{
  "num_hidden_layers": 8,
  "hidden_size": 128,
  "num_attention_heads": 4,
  "num_key_value_heads": 2,
  "head_dim": 32,
  "intermediate_size": 704,
  "vocab_size": 2366,
  "hidden_act": "swiglu",
  "norm": "rmsnorm",
  "norm_place": "pre",
  "norm_eps": 1e-05,
  "positions": "rope",
  "rope_theta": 10000.0,
  "rope_fraction": 1.0,
  "qk_norm": false,
  "attn_scale": 0.177,
  "bias": "qkv",
  "tie_word_embeddings": false,
  "parallel_block": false,
  "init": "trunc",
  "init_std_qkv": 0.0442,
  "init_std_o": 0.0442,
  "init_std_up": 0.0442,
  "init_std_down": 0.0,
  "init_mimetic": 0.5,
  "optimizer": "cautious_adamw",
  "learning_rate": 0.00228,
  "lr_mult_up": 0.691,
  "beta1": 0.9,
  "beta2": 0.95,
  "lr_head": 0.00805,
  "max_grad_norm": 1.0,
  "warmup_steps": 586,
  "schedule": "wsd",
  "decay_fraction": 0.767,
  "decay_shape": "linear",
  "final_lr_fraction": 0.02,
  "batch_tokens": 16384,
  "max_seq_len": 1024,
  "doc_mask": true,
  "train_tokens": 98560000,
  "max_steps": 6016,
  "dataset": "wikipedia_en"
}
Each number is 128 + 32 x the weight over its row's rms, rounded and kept within 0 to 255. Layers, rows and columns count from 0. Numbers have three digits each. The size before them is the row's rms in percent of the matrix's.

# gate: layer 3 MLP gate, 704x128, rms 0.0894, rows 565-581, columns 0-127
# up: layer 3 MLP up, 704x128, rms 0.0777, rows 565-580, columns 0-127
# down: layer 3 MLP down (transposed), 704x128, rms 0.103, rows 565-580, columns 0-127
gate565 111:128097146121084116063134130169167154136190122087113117104089097137125094104100170159122152134127118103047133093110131137085146131119135085159168092167131149137164146122076136107104097128114142100117077152178161115196229113124112120142130146132099130132151143086133106055108140069189121167182143117140102156113163128127105076191090087124167122119121175123170116145143119098057138209104
up565 108:163188096106149134091128138087100113171151142129134120093127089124126065151085226091111147150150133097170108128159136136157091155136130143152132181205061141092131151131166174139149163110147119121110193163118120104111162123120126109122155151076101194102104100179186086184104164142084118129126141158129140124157121073114160088142078092154161176134123106132145048140096180116077147123092
down565 104:109144091123139122121109056096141121142095180115172165136143183146136133070103122151158098130095145114181151178162148083109147123116077161108111160123150221113103132146132149134093101104168105063129147129122137123097105120109157061097118151141112106146177113151185084126084111047077152108152124114156181174134061173156125179105101199165109097113122110155134147198093113151114099098110
gate566 102:111093135122104134124147115147143199119112127142090050103107141167101160141134162140085156167099089122169081061152159129149146163156096132141185177197134113142136110085131136174080081095140124135160131178134085137160142083118100124127155149090126164149117151068077176134197117064113039131077083115148159095174124166119175134136131117148131115135081137128129102107089176095153079134166
up566 105:099120127121098133105151152127157173087170091134120122138200136166174169093102073198168175174090101146120089096022126127115112114097173120147172186144139131129120160160082097177197138101127153132113098164122095113163098122125115169136190201103111103097116179132077172106066088144144145122125126111092166141161164108119136089171119084147110146100099125147102115111148182131138117123157
down566 104:118117115097070130119143114096104156081085163134178178097139128086130128098108146117123126159141059139157120146166152086126114197116109138157157080142157175128087094123162118098127124128140183066179162140079107148137149065077111120120125126168123145127130142169093168118167117029175175061184095108071152104144089154130167096095118136178118120121126095154163092122179139109159097174091
gate567 094:181156156094097179132196150091114085154159135115106127093105162155105150148162169155072081137138129113118142176170128145099126062116134194186135149104153134122095130171074138189140125080089143158077117102154137124144120208171135119105059135125096102133175119142119158145178080175147083108146065084116137145142108133151118149187134146105154166115109102069124096152084104178110156121089
up567 093:151150171068103078104112110123097090115143084152136166115146149134119134187050119125074101146155129091079135079113153168127134107088141150134124112098102129153153158168116115086156101117126147152152141094132120133147078188081151111112145164118132088065145139048094090141147172193199090092185119142115117124052111080154130125123091117082119138110204122131170079083133164099105163141130
down567 097:064134074121118142086112098097128146113145126129116142109111077159085172132088086098119062115090124098151081139136130126103102134142137053116132136100116177094129115169102119142153107106137077145126130113136175218107109152126097101163150096101156152138134146109083059068070124050071129184163166198129166076113155145139146093128127159153103138096182116113179089122123071134119090134164
gate568 111:114077110143115130133125127107137157106092131108078072101144105164115186047184163139115102147148149153103128115139124125044137206146087141106146167185109108096103140103133086121076132134144085140157121127182112124160153106124161127111125111103152154146118081212142109100157116088129139139174110058142135145179184181072122076088089115167127123079167099049141132161167139132091146132139
up568 115:111114136131097139114132106110120134119113182110164137127146126164153079157141071131162179154096142173089103136126162126153102088071109133145143125143105165094136109089114128140129148066124112100137124077153086099121127120086133069124116146154123102052149160124065170123120154072116249143128117186085091119119085192115100113169136092148135215104100145179124168054098111089129128106104
down568 109:168181120161067057132091150123169152126161165183153116119164099123142108151100073188167136146149106165127113076122085084123106112145082096077062142165131195168151141135138128192095110073091136120119135159092169141156145180124141090141131102140113093177137137121113096122168113141107186132152181119103108140125049091146182088120105075110191120074135118137117137125167107133115166146161
gate569 092:113110178174107126067118086149179152128095136093139133090125103100084170086150120105115063124172160075131084144142099153110137062168130085102134177126151157173169132094144139130128152184175084117065125091185095143150163076132098144111096073155074131176111105169116142108196164135155142116107121146087131119107172131113096082194120151131119091099067105153180140127100141125080130100152
up569 099:109110147163117083078139097144125097102154137153102127144078069173143170088164161142069095119172144134129164134199057170078106095107087165147153140103168175150100131079118174174139103100122078141081144166166087156146124131134119090107188118149160115143100151150148196163126079171154107117117151157121153159088183123102126122168132140104140133157098099110109127104106074212110167166090
down569 097:110128150112080121097134168081140184135104157140185179110097130109140155083153089128190111161144105116115155189144072103108124148131154152131131110121130117158156110113156108064132125073136065111074138102097118130122222093089149092154147149187084135144127125165137158142097108107163152115058109141159177157095123086116108046197136088169134112172157160093130112139131145090157110092187
gate570 096:180120153135126153131117096194161120135157158162117121097166146122104164125138127162143147117101131192135153096069110128141140108132118049160141135125062128146113155132104137172164113147117133103108080177189153070147141168124122133131103171151108119127166150153163122028062177062101184122127120089120156125117111090078156188199111187152145131098171152109100162192137135154118091103123
up570 100:161136106172136119190147095063148063148140083111135187115135204151120124150136186146180107128100166143143101136155150188095100159103127160088090116143114166092095107158160061130078187123131116122121110135141122201085124084087132128075120157081126143128144128164108135117167093075131132144120114164119122188141108180135080162111151130154128183106080118213104127135091143183143097141122
down570 099:064129107103096113169130143143092131101142147105182111135144093065131134092172087152189158092187124137164082111127049139125128185115110143151149171126087156123124123153154188071098118131090139108076067140174113114092094058127096129119162177130147150139154132162119118108179104164068145122091160123112154191123114116137103104194186173158167128100119112177122141086136148088086095104131
gate571 094:116111111140128099099118093089157143127120145103094122149106157129076088094112163096123129106079062092096093132097154192103129065166083112099124165189083166195190130132145149136097112176163073139150067070124105098119163124164137112145172152091113145079119077155162091089137131093117120158090111155124102154153140120063130142104148168139131115116112092138150080149129106107018089134159
up571 096:127129120140106122141162108131167197165149120176104100093167152149121075143125089111095090093132174107126206150111151099107131127141047152085130108154146093199165148161108085062147143130079103139060091128128169102143096105156123162145128104105089098110149100137189079079109202100097137160188116148147182125168187114083148118087163097137144123133123145119126141114092147149064120144090
down571 092:129148074200088163128149094187169113173106143139084108088112110126142126141133082130094124105123161143169082085142124121134114128054167112074169138117088156163147175187114151175097097093147135190108085154120122096136057101058133097099122167187130152146157113151152109158088169132110130120117097113152126182108112102161137183096170104133103106111153096188104130121106072125107091122053
gate572 095:208133146153172081124095060146123116122108204129133103168128139193114126156148152147142143112134162128175120095115108106099057172133101119097177104130093106160131150147123107188112108101136160106134115099084223124106084088167129126176059158143121142150148114184137048119153096141180097121097075106072159132138110088131161150083127115117106137117106141120184164195147126129109159134120
up572 095:136090136196113154108175129135102119064138070112115135086058090185142134160106168113166096176145129124147106143161109150147163070099135105096108123144143128147131111135144174037136080149154080100130151091188069114141125104080094140071165145156109101141141112143160131119089113134134183111132170097114138095137181187112072104140124139148170145116151110144152134060138161069079146195143
down572 094:084088134095107149085188096121164082093190170078112061129081137143155131127162156181074136090164142177149097138114138131100149176109107088097148091162161115142138179123087115107121151147202101154117140179099109159123163137122165107068122089111128160129170135133114107113074179078084149121141123157076123135163153134069090163127129114173134162083124142187130099135161148171132097195104
gate573 095:140199105112127162174130143163081155159129181127117115125158118127098187125139172060125187119087112134165132136090134171163099135150104127122160149143177083119153106092141112103091108034123147197097133183077159108095106147138148128163127152187150143083129090130113120118141153096107082162050173164143105078165075101107153107160055141151125157175177123140113133166082125114122147111139
up573 101:170139207133158137086139143081105128093074064101117131133099137116164093138154101102142192131131171109134162164075060168138122114145101107071148160125162186149134126155143159078089135178110141101072161148131090131141063139111157124124110111151114130119148142129160132119117104112143170157095169147050122224137148098121116105136194099128116144121125063124164111108115042164100173117123
down573 104:154154087077128112141161135178144127118169131073128181140163137151152107162154122092148162097179099108172140152155164180135112101197103150214152157085044118112083123164140151134136097131167130174073135135119144147096122066109121149169149120077164135069136078144159173140105174149137150088098114126135091116099107200163162188109166133138103153146113170184164093111143118172139110131141
gate574 102:151061100045143208080150100097119142153110139161094157083154141109125122101154142126140079077109124147096148187176076134118130189177161116159130122118111135105116095105095068113086137128154111174127133120126146137167133128154181082097133087194198149137127162144104170103179097131157093184160110146182114102131111136145088078149110151132158118083136108095171095144145104191103173153111
up574 100:133101128123189088132098108141090144169172120135134212137165142147107141135139105126145065132151190055122086159136130123123101166177139135152123158095054155095132137133147122179160181097146170144196138118110109152124116134135169120130069093076116101156114054105165067120178118093113112165125167120115094118129122205165139099132123156167061091182146113107121100158121148081095168140161
down574 100:117156152123166161094135118125121131133083125103173116109071131076164125138152167106104122125155068169164136171180119106078184130172163142104150083102135156153129169129110043113119107160125070157130083060164115122146132139129104096066190125145141118138116143127052135066107202084103112144141135105129106089075130090166147085087098135181109154128123126120148110166151080142182157062136
gate575 092:145102145072116119092124103149123165088167101101110071141132089147121151167105153138132119151160076111096114124075147173158075145200100142139134148184087170182120143129109132179095141103128171144117143100111094155079163137137136125122109151143136136137179071105101167149090106109082017136149089142102163057081088132111141109153167101168111104156166130130140097090117170056163157141179
up575 099:138104129102141147134134142146119129119115181118161077092118169158158190094112135121121157139135074103137103126090125169151170130137098114098120131119143131077115045150112105139124149110176157141110149121149090127165114170157197099174159067144179130175133119065117191122120047155110108149069082130156149115063127148170140131155117196113109083117141133135195207103062126115123170084110
down575 099:095104165135104147153071084100180116074122114153121165115128086132127116139141175072108140088127027204059088102095126161124093091165087182086111164193127124071175123146117079133114121165146149163110151139081079148090110139131128116056132133118142163138229147126070070116102122116114091119121135165132119079108102138105137147116130118149162133133115162094084130123142147109146116150114
gate576 100:045153085118124178161137096094134090092215099105124075093136104127104138100138110158136148135167096082129133117117155112121157094117138134145108120125105140120088124136159158148110070166153113163060110112132125105100122210121141163179151143108085138134186021054103092077105124149062098132128125126110176113089154109147066128128180153170129149170139127141124129164116167115155150156165
up576 103:185075116151125117103139118126081131161138174119151118197096132103162148157166154104144078078171069127101154141123112135096103081104118049145125126168135102117145158121121121122097142169124097108115177130090140104095137108138066147068086032132146068169064185192158161106136170157139133133114167099116127139125197138135123134167158083164085127125127112118170119144195104126156102102097
down576 105:150120129090191104110099145122081184118092140123120198055080156091066124113088150181110148082133159121119135119121144126149187164114180153128153102100152146119135066109169134142106127171081178167061123203069129093180085134191135134135124125116094174137151116161173157138107134139092162137121086087153109165109156140172157127153108127087073097148078123137107119128113164141157191125133
gate577 094:130099171159152166132098051139142125128140107119081171125149199194121204082177115135156132101153119120168145111116136117148142164101145146154122131136147085130113082087101108130099154190126106113129078135182149172109127075118175071116136102132136103097106151063240154102141107093137163076151121086137130184118153082083138133100163088118119148115155116128158148164105118184122067155118
up577 096:169098125112076132152108204134104162135050134102127074126145198130132115159163173131109145142162084086126119135143161135122123124209140128169131160134164191111092109110175161124105099150114172140101153112110115132144081186111111155112133173088165072108111132203102089169153111099164067158154099095148074150094124117141147178129102149110112155143083120092097121133088188152125144078065
down577 093:172141112105151196142125145112137115142170134108135178113141118178122211158148128129144127134132077150203146154137168098105137164157143162142168118122158068112124154107076139097132086167164082175132167123110134141150199111182142115129183133105106105113146127176106111127099149075155133110133093152144067175160129090046120110086074086092077171150072131119103134173184115096083158110148
gate578 090:144116128170133085101092105174072082100116098183113046132100110134132140113159167182100089120173093141088111153109097075100152116080161067136090092164112183149124150114075188177107130127117134149109091160101149084133111098162079114143067130117131121161113160127143109136089157180137116119145156112091113149141126078187129108158113097146120118177146061145124103235133147180138136148114
up578 095:156148140100095086103148169152136162169110146180135171106135081111131130146148120140082121102180120175126174153114136078092140065124078144097093170154131160155169106111112156175143159140114103137087102093149180161133127129178043198095121091137181121023085170130128122148159094113125122138088133114116159136179144111159159144106111135111126114091091188171110142159120085196106087160144
down578 093:157139138111105136102153090126170184146091118145159137132168141132134116106178067104165165151128139176105064148179116149084138048150076156134140148108179100171148129135154114122101088064117139116152075129103152118137197094099154063127109106136148127143159119125128132184179127127079135103128200095128114057140130130079191176103108113141184134110175182145101166061134126096092100114132
gate579 094:136167172096061118154168159122097062164158145106120063199106138135109081119150137144150139162119129087101090119105149084114126083113126159132111098119086108166186092123039140116076116161129124158104085126123134123085156127111182126123205188126186136099101104124107146110115112112114154137163105142084058137169159153119133057152172085128138131131129128178139180102114162103056140131099
up579 097:082079104194124153096083074151128153116135111102152165128151119142128166072134150165111143070125141141134130148174112096164139153125148122143127147182137109185094206116130099131118120058153140090177156099112191140117048150134152107068138099105160150160163073115157144138164120105094143164126093096113178153117189098092201128101093108108140078172082154095169135163167147116155123155160
down579 098:093154103132152150147191101168161119104093142170074161148139118111118129090109139163101113154155130087106138067109110161150132188082096126147141135134116204150142130085153111117103124122150170129109167074114098147139076047118170142145147111098123121128116141039176087106121129151154113162196163067102092102128116108089156067130108138187138127092079089149102153113135121156080139222129
gate580 103:089101075095154119137163124178173126113134129129106117136126191177126116112086178116152159114124115138169141098116165145111127138149161131137162150196121140037133153135098163165179149103137139156099090129155154143145162175119118099113105142063091151138154128155156095140084131149108120125145172124116178109132075226176169135065116135119138068097187109157087096181124142128154144221094
up580 106:120106085120141182127115147167153162107102170188134117088102134149130119169143097125086105139188128128098104092140145128138095142158095123144089172123089106127136094102125065131115160130185150129142132130159100152151154120099064191079063122124126141145120158156040158144134124081125088140160062085114062166205113122076160170079077130149101040115076159122105118147101128103147128140123
down580 108:104106085181108136169075089092090178094175112076106117096102085113100112116129085115124086140171115101141176140120160103134105074138123179093122120149111182154070176161183139154156080133102113115148146084159139090103088082107153147094067153094133038121191148144121114089144143050137125092120078135097116090162168130152080122114113162132092118149109129112111127109120213140149116136148
gate581 103:102126138143116081135096136100096133084113107095082123127124151152124106114160114190130110121154162154137102096082170121051108121141118140111094146162102150130166193182110104109167136167097187156197087143125090170176095115130080141084130151127129145145092103140164161101100133095060145190170086106064122108134154123095108086072166115154118142189099076108151147169204184156099124113144